config.yaml
n_head: 3
n_kv_head: 1
activation: "swiglu"
positions: "rope"
rope_base: 10000.0
qk_norm: true
bias: "none"
tie_embeddings: false
parallel_block: false
init_std_o: 0.0
init_std_up: 0.0344
warmup_steps: 51
decay_shape: "sqrt"
batch_tokens: [16384, 32768]
Each number is 50 + 10 x the weight over its row's rms, rounded and kept within 0 to 99. Layers, rows and columns count from 0. The size before them is the row's rms in percent of the matrix's.

# layer 4 attention query, 96x96, rms 0.342, rows 17-25,49-57,81-88, columns 0-95
085:48 60 43 44 48 56 38 51 56 47 38 35 36 44 69 59 49 48 50 45 67 52 57 43 36 62 44 55 48 44 51 44 53 54 38 65 49 56 63 68 62 65 40 46 48 46 46 50 42 30 69 60 44 48 56 58 48 66 51 44 56 22 59 44 61 60 31 45 57 55 34 57 68 43 52 42 59 59 48 48 58 53 30 53 59 63 41 42 57 66 60 49 36 52 32 39
067:52 52 53 51 41 60 33 37 35 46 49 38 55 38 62 47 46 49 44 47 59 41 51 37 54 62 42 48 64 43 33 73 58 58 49 55 43 49 55 38 44 43 60 49 22 41 45 39 32 42 50 41 33 48 57 56 37 64 53 43 62 39 48 27 61 43 55 41 40 65 45 60 37 56 50 36 51 58 59 29 47 50 39 40 50 36 44 36 63 38 48 48 42 55 36 53
082:53 44 40 44 46 46 40 41 49 62 58 39 39 47 71 50 54 57 55 48 50 32 59 40 50 40 33 64 67 52 52 63 56 57 42 55 48 38 69 53 51 54 65 55 33 41 57 38 53 33 53 48 43 39 42 42 32 56 53 48 48 35 43 46 66 45 53 41 39 48 38 60 49 64 66 26 58 46 39 42 59 32 38 45 62 52 40 33 59 42 66 51 60 55 42 56
077:46 62 45 38 56 44 54 38 55 52 52 69 46 60 29 32 52 41 54 54 44 54 37 54 58 47 53 48 41 52 54 38 45 42 54 41 53 64 42 56 49 42 37 42 68 54 28 43 49 66 45 50 56 57 63 56 71 42 38 57 52 73 55 60 37 40 65 42 52 40 64 40 44 45 38 67 26 53 56 61 47 50 59 53 45 52 48 56 26 44 60 54 52 43 54 68
067:49 49 53 39 45 48 26 56 45 41 41 56 46 35 82 51 54 70 57 42 62 42 38 59 50 44 47 42 69 52 37 55 35 49 48 66 59 41 49 42 63 44 64 44 39 33 46 49 51 49 40 47 40 52 46 62 51 57 46 60 66 24 36 52 59 71 55 52 44 48 37 63 38 54 55 46 52 72 51 37 60 56 51 40 58 53 56 48 42 62 40 45 50 51 49 55
254:59 45 55 44 46 41 61 50 56 55 57 50 44 33 50 50 41 65 65 45 51 52 50 47 42 24 48 28 53 42 44 54 30 46 39 52 60 47 48 45 52 49 48 47 50 44 50 45 58 58 44 33 28 47 63 40 48 34 32 55 55 52 67 53 35 68 60 51 49 38 58 54 50 46 47 39 46 42 61 62 52 37 63 44 47 61 56 68 45 46 87 48 63 49 41 51
095:41 68 47 50 28 56 55 45 53 38 68 37 59 29 48 43 43 64 45 56 57 45 44 40 52 42 58 26 52 62 49 49 51 56 37 44 60 53 41 60 52 53 40 51 39 37 50 63 61 34 48 42 32 42 67 55 21 56 53 42 51 27 57 43 54 43 44 42 54 53 60 43 63 44 51 37 53 65 47 49 41 37 44 47 44 56 25 54 42 60 53 51 52 59 52 44
078:47 45 49 62 46 52 49 49 56 45 62 57 37 65 59 58 73 65 44 61 37 70 45 41 40 63 33 62 55 45 49 60 61 52 70 43 51 47 56 52 45 71 55 51 58 55 44 61 45 69 46 60 61 48 44 57 37 44 65 46 56 59 25 57 58 35 50 54 44 39 57 43 50 36 56 56 60 38 53 40 57 58 47 63 51 58 46 45 56 42 39 55 22 57 60 45
075:48 49 46 50 48 48 33 58 66 65 50 51 62 45 59 42 66 70 47 40 48 52 70 51 58 55 54 53 63 43 37 64 45 42 58 61 26 45 56 58 68 35 56 39 40 49 65 28 47 58 51 53 57 21 41 40 56 47 58 50 65 46 48 40 66 42 46 58 37 46 47 66 38 60 54 51 47 58 42 33 61 44 42 47 56 49 56 31 53 57 53 50 42 42 56 42
020:52 55 45 61 48 49 67 54 53 62 51 61 59 57 42 56 43 66 61 57 16 69 43 63 37 43 73 52 52 63 52 44 66 52 48 45 55 46 38 41 54 37 49 36 58 53 69 36 63 55 53 58 55 64 43 69 50 36 54 60 43 41 42 56 51 47 53 37 42 65 47 47 45 42 59 51 40 37 48 59 49 52 48 56 62 53 50 68 53 62 60 54 62 39 66 49
017:53 39 52 42 51 58 59 35 28 29 49 46 42 68 49 59 65 53 70 52 33 50 49 54 39 32 19 43 47 37 58 48 48 60 58 54 57 56 51 42 47 28 55 46 52 55 35 29 53 58 50 59 55 39 59 61 50 34 53 53 58 53 53 60 48 53 53 33 42 39 53 58 38 54 41 45 56 44 59 58 55 50 59 33 43 63 48 55 44 61 38 48 70 49 50 49
020:56 31 45 46 64 45 59 44 42 41 61 43 47 69 34 62 48 51 55 45 21 73 35 59 37 37 29 52 43 47 50 46 58 42 61 45 49 56 43 47 60 49 48 45 39 52 50 37 41 63 43 58 56 44 56 59 33 63 55 45 57 61 44 53 63 58 56 33 59 47 65 34 46 59 41 41 45 35 49 48 45 61 60 52 39 70 40 51 55 61 51 60 39 42 47 63
023:58 37 51 78 42 55 56 63 45 53 63 53 50 65 57 52 56 53 62 54 29 49 45 69 36 48 71 64 37 50 48 41 57 51 50 33 50 39 30 45 46 53 39 56 61 57 59 49 62 47 51 36 51 61 53 57 48 33 55 62 43 43 49 47 36 46 50 43 52 56 47 40 41 36 63 59 64 49 47 60 39 63 59 61 57 46 65 73 53 64 56 41 39 38 56 38
042:45 67 56 54 35 46 44 43 57 54 48 41 48 24 69 35 60 49 49 39 65 37 55 44 66 54 70 42 58 57 25 55 54 41 50 70 52 63 57 61 34 55 47 34 45 41 44 67 55 31 37 55 38 46 47 30 46 56 50 42 42 39 48 41 53 49 48 67 54 54 47 62 46 56 33 60 48 63 52 48 64 49 44 35 60 46 59 49 48 43 50 52 50 56 43 55
053:51 59 40 36 66 40 52 44 38 58 60 56 63 48 43 65 61 53 40 40 76 48 58 43 43 36 65 48 52 54 56 46 53 66 54 66 48 45 44 58 41 41 43 47 43 43 45 33 48 64 43 44 52 39 40 60 38 60 49 50 45 41 41 47 67 62 42 49 46 30 47 39 38 63 52 37 52 48 65 50 48 22 42 67 36 45 45 31 53 44 55 46 29 57 53 52
039:47 67 51 51 50 56 44 35 72 62 55 27 42 29 75 34 49 50 39 54 38 57 49 50 50 67 52 36 72 52 48 49 29 35 45 52 45 47 54 49 57 55 54 42 33 42 39 52 61 45 40 53 41 56 62 47 35 40 47 53 45 33 50 51 47 45 40 74 49 57 39 58 60 65 32 46 44 58 44 54 55 50 43 35 61 50 60 50 53 47 50 56 55 52 66 50
065:51 35 35 51 53 69 65 56 36 47 43 67 50 58 32 65 64 52 42 27 49 52 49 50 57 58 28 67 37 52 50 49 68 56 42 42 55 53 59 47 57 53 62 56 69 47 63 56 30 51 54 49 55 55 39 58 55 51 52 46 48 66 50 55 47 46 64 54 50 56 54 51 54 37 74 51 63 45 45 44 54 59 61 66 42 49 36 27 67 54 41 54 52 55 63 54
051:47 37 56 43 35 43 47 53 38 50 44 55 67 50 25 51 60 44 48 32 65 43 62 31 61 39 81 48 44 55 47 40 66 63 58 58 56 63 65 65 46 47 49 63 57 56 42 53 54 40 48 46 39 43 46 50 54 52 55 35 49 47 43 50 63 49 60 53 42 52 56 56 37 44 39 51 39 52 43 40 61 59 39 58 23 45 43 32 51 48 31 45 55 50 42 47
074:42 57 58 43 53 40 53 59 49 71 60 55 34 53 68 64 34 61 57 48 37 80 43 71 61 41 32 50 45 40 43 43 52 44 53 50 38 46 49 59 49 65 33 56 48 52 58 43 64 66 46 63 52 56 35 61 45 38 43 36 60 54 59 62 44 41 47 58 42 61 45 51 50 33 67 50 51 44 43 42 58 54 51 57 48 48 51 50 36 67 54 39 65 39 54 43
068:58 30 40 44 40 44 37 62 61 54 42 40 39 43 55 53 58 61 31 41 42 70 46 46 53 61 58 37 56 46 37 67 47 49 54 54 48 52 44 48 53 61 24 46 36 51 47 44 42 38 48 62 45 54 43 67 45 64 39 47 57 52 45 50 72 49 52 67 36 33 40 52 66 52 53 48 62 59 43 43 59 43 51 42 54 37 42 31 42 47 33 41 58 35 60 63
069:60 39 39 53 46 53 35 63 43 54 50 38 59 48 41 60 51 63 50 35 48 44 51 61 58 43 53 51 41 56 49 48 43 44 36 55 42 31 58 44 57 45 17 36 41 43 51 43 34 36 46 69 55 47 43 70 55 58 38 46 53 67 55 51 67 50 73 49 41 58 38 55 58 52 48 40 53 55 40 31 67 48 41 47 53 35 53 39 38 54 34 46 45 53 66 54
075:57 66 54 47 44 60 59 45 44 55 55 57 52 49 59 53 57 49 62 61 46 49 39 41 46 48 35 35 52 52 63 40 57 52 53 37 70 62 60 41 39 71 59 58 58 51 52 56 69 69 61 34 44 49 49 41 52 31 58 67 42 37 49 51 34 53 45 51 65 47 56 44 42 37 38 70 43 43 78 53 45 52 59 56 36 49 47 68 44 44 44 52 60 45 31 48
077:62 60 53 51 51 50 39 38 51 48 45 43 48 43 40 29 41 49 53 41 59 66 57 45 51 55 32 36 52 55 43 51 69 60 52 59 55 47 50 52 47 25 48 47 38 36 46 63 60 39 52 50 42 35 52 50 71 67 40 41 54 65 70 62 64 72 66 58 42 46 50 66 54 63 43 35 54 54 34 56 43 51 51 44 59 57 32 43 49 44 57 66 49 52 37 47
179:55 54 56 43 41 48 32 40 52 50 30 54 39 55 41 65 48 50 55 38 50 56 62 41 69 58 54 58 53 53 57 49 52 31 69 40 56 42 39 46 52 56 52 52 44 52 54 37 44 55 47 42 76 42 49 45 35 47 41 68 56 51 42 56 57 44 58 51 33 51 40 64 47 54 48 41 41 42 69 30 68 61 56 40 32 80 54 40 60 46 55 58 40 49 61 53
096:58 54 57 36 51 43 36 38 50 43 52 34 63 44 54 41 68 64 43 30 60 49 51 36 53 31 42 49 53 44 48 55 48 66 52 54 53 41 63 56 75 49 30 42 42 35 43 48 62 32 52 48 37 41 57 66 58 59 38 36 51 49 46 46 54 50 50 40 52 47 53 52 45 51 54 30 49 51 31 54 60 19 54 42 45 54 57 51 53 48 40 58 57 41 33 62
089:61 22 37 52 58 52 63 41 45 47 45 62 30 54 59 49 67 61 43 24 54 43 59 46 52 66 30 59 40 65 49 65 55 50 35 45 40 47 51 43 60 62 52 44 63 50 56 57 28 56 45 58 52 57 42 46 54 52 51 47 71 64 43 48 31 40 63 61 59 43 45 46 52 41 58 52 61 47 43 50 56 43 65 55 55 57 67 42 56 49 36 46 56 53 50 63
# layer 4 attention key, 32x96, rms 0.273, rows 17-24, columns 0-95
049:45 47 56 30 48 46 39 45 50 68 31 44 23 37 43 34 47 35 50 55 44 29 40 53 70 56 49 46 56 51 31 61 40 31 55 58 59 55 69 63 58 53 43 48 44 66 47 69 43 43 39 65 54 58 56 43 66 72 41 30 52 60 52 48 52 58 63 44 50 54 52 61 46 50 52 52 42 56 52 46 56 48 60 43 53 48 47 29 57 54 49 53 47 57 46 54
042:49 50 43 49 41 44 41 35 59 80 33 50 42 24 41 58 48 41 41 46 43 43 38 62 73 46 42 37 61 43 50 66 55 37 59 63 52 64 55 54 33 39 71 53 46 59 44 53 48 45 37 54 43 57 45 35 59 73 45 29 58 46 55 53 44 49 51 53 45 36 35 56 48 47 37 45 45 53 43 47 57 51 47 55 52 43 44 35 52 35 60 50 50 56 53 62
050:57 52 54 37 48 33 37 41 40 73 37 48 54 31 39 75 44 42 43 45 53 56 42 52 68 46 50 55 52 28 33 66 56 40 46 65 57 58 62 54 45 45 55 44 50 65 52 50 43 39 38 56 51 64 52 49 66 62 34 35 57 51 50 36 46 59 65 54 51 52 35 56 64 61 46 38 48 54 38 39 39 44 52 49 47 40 43 37 59 37 56 61 44 52 59 59
060:52 45 49 53 57 62 54 68 46 22 63 48 55 69 59 45 60 60 60 36 60 43 60 41 38 48 58 57 42 68 54 46 56 70 44 38 58 25 51 50 62 57 29 44 55 36 46 58 58 55 67 35 45 39 46 56 37 28 60 64 47 46 49 53 61 55 42 55 50 55 68 47 52 48 59 55 55 41 56 45 44 44 63 54 51 56 58 62 48 50 44 36 40 46 51 34
042:38 50 62 44 45 45 55 53 54 61 46 54 45 25 56 23 55 50 42 65 54 36 53 43 66 61 67 49 48 54 35 50 46 27 55 62 46 49 49 46 52 50 56 63 54 52 56 47 54 37 43 53 47 56 52 57 57 74 64 51 48 53 54 65 35 34 66 49 44 56 55 73 46 30 48 67 54 57 50 51 61 64 41 38 65 42 54 50 44 53 41 46 55 71 53 51
051:35 49 35 38 49 37 28 49 47 34 41 50 57 51 53 40 67 47 57 43 49 54 47 39 75 63 50 40 47 65 45 48 58 45 49 52 59 49 69 57 47 60 45 31 56 52 48 36 43 45 44 46 57 45 47 52 65 60 43 59 56 68 46 48 63 46 52 59 55 60 53 53 46 60 41 42 35 55 49 18 35 51 43 46 59 43 48 33 53 34 30 45 40 52 34 59
044:56 46 52 67 46 28 53 50 52 57 65 51 45 26 53 42 45 54 34 65 42 48 39 53 57 52 57 47 37 36 45 47 49 31 44 59 45 61 46 46 48 49 71 61 51 50 65 52 49 31 45 42 49 57 42 57 63 64 56 46 59 46 57 58 38 37 69 24 48 30 55 51 56 40 56 57 51 58 63 47 44 58 41 32 59 45 54 70 52 60 37 40 58 49 55 47
060:52 51 52 32 54 62 33 44 37 42 38 57 49 70 47 69 48 44 52 29 60 54 55 42 46 47 34 58 65 51 51 55 63 72 57 51 48 45 55 56 64 50 36 34 43 58 45 45 41 62 53 54 53 47 53 35 34 54 41 46 53 64 45 49 59 63 56 50 48 57 39 38 49 70 46 37 44 38 39 47 47 38 56 76 45 42 48 28 48 33 55 59 45 35 54 41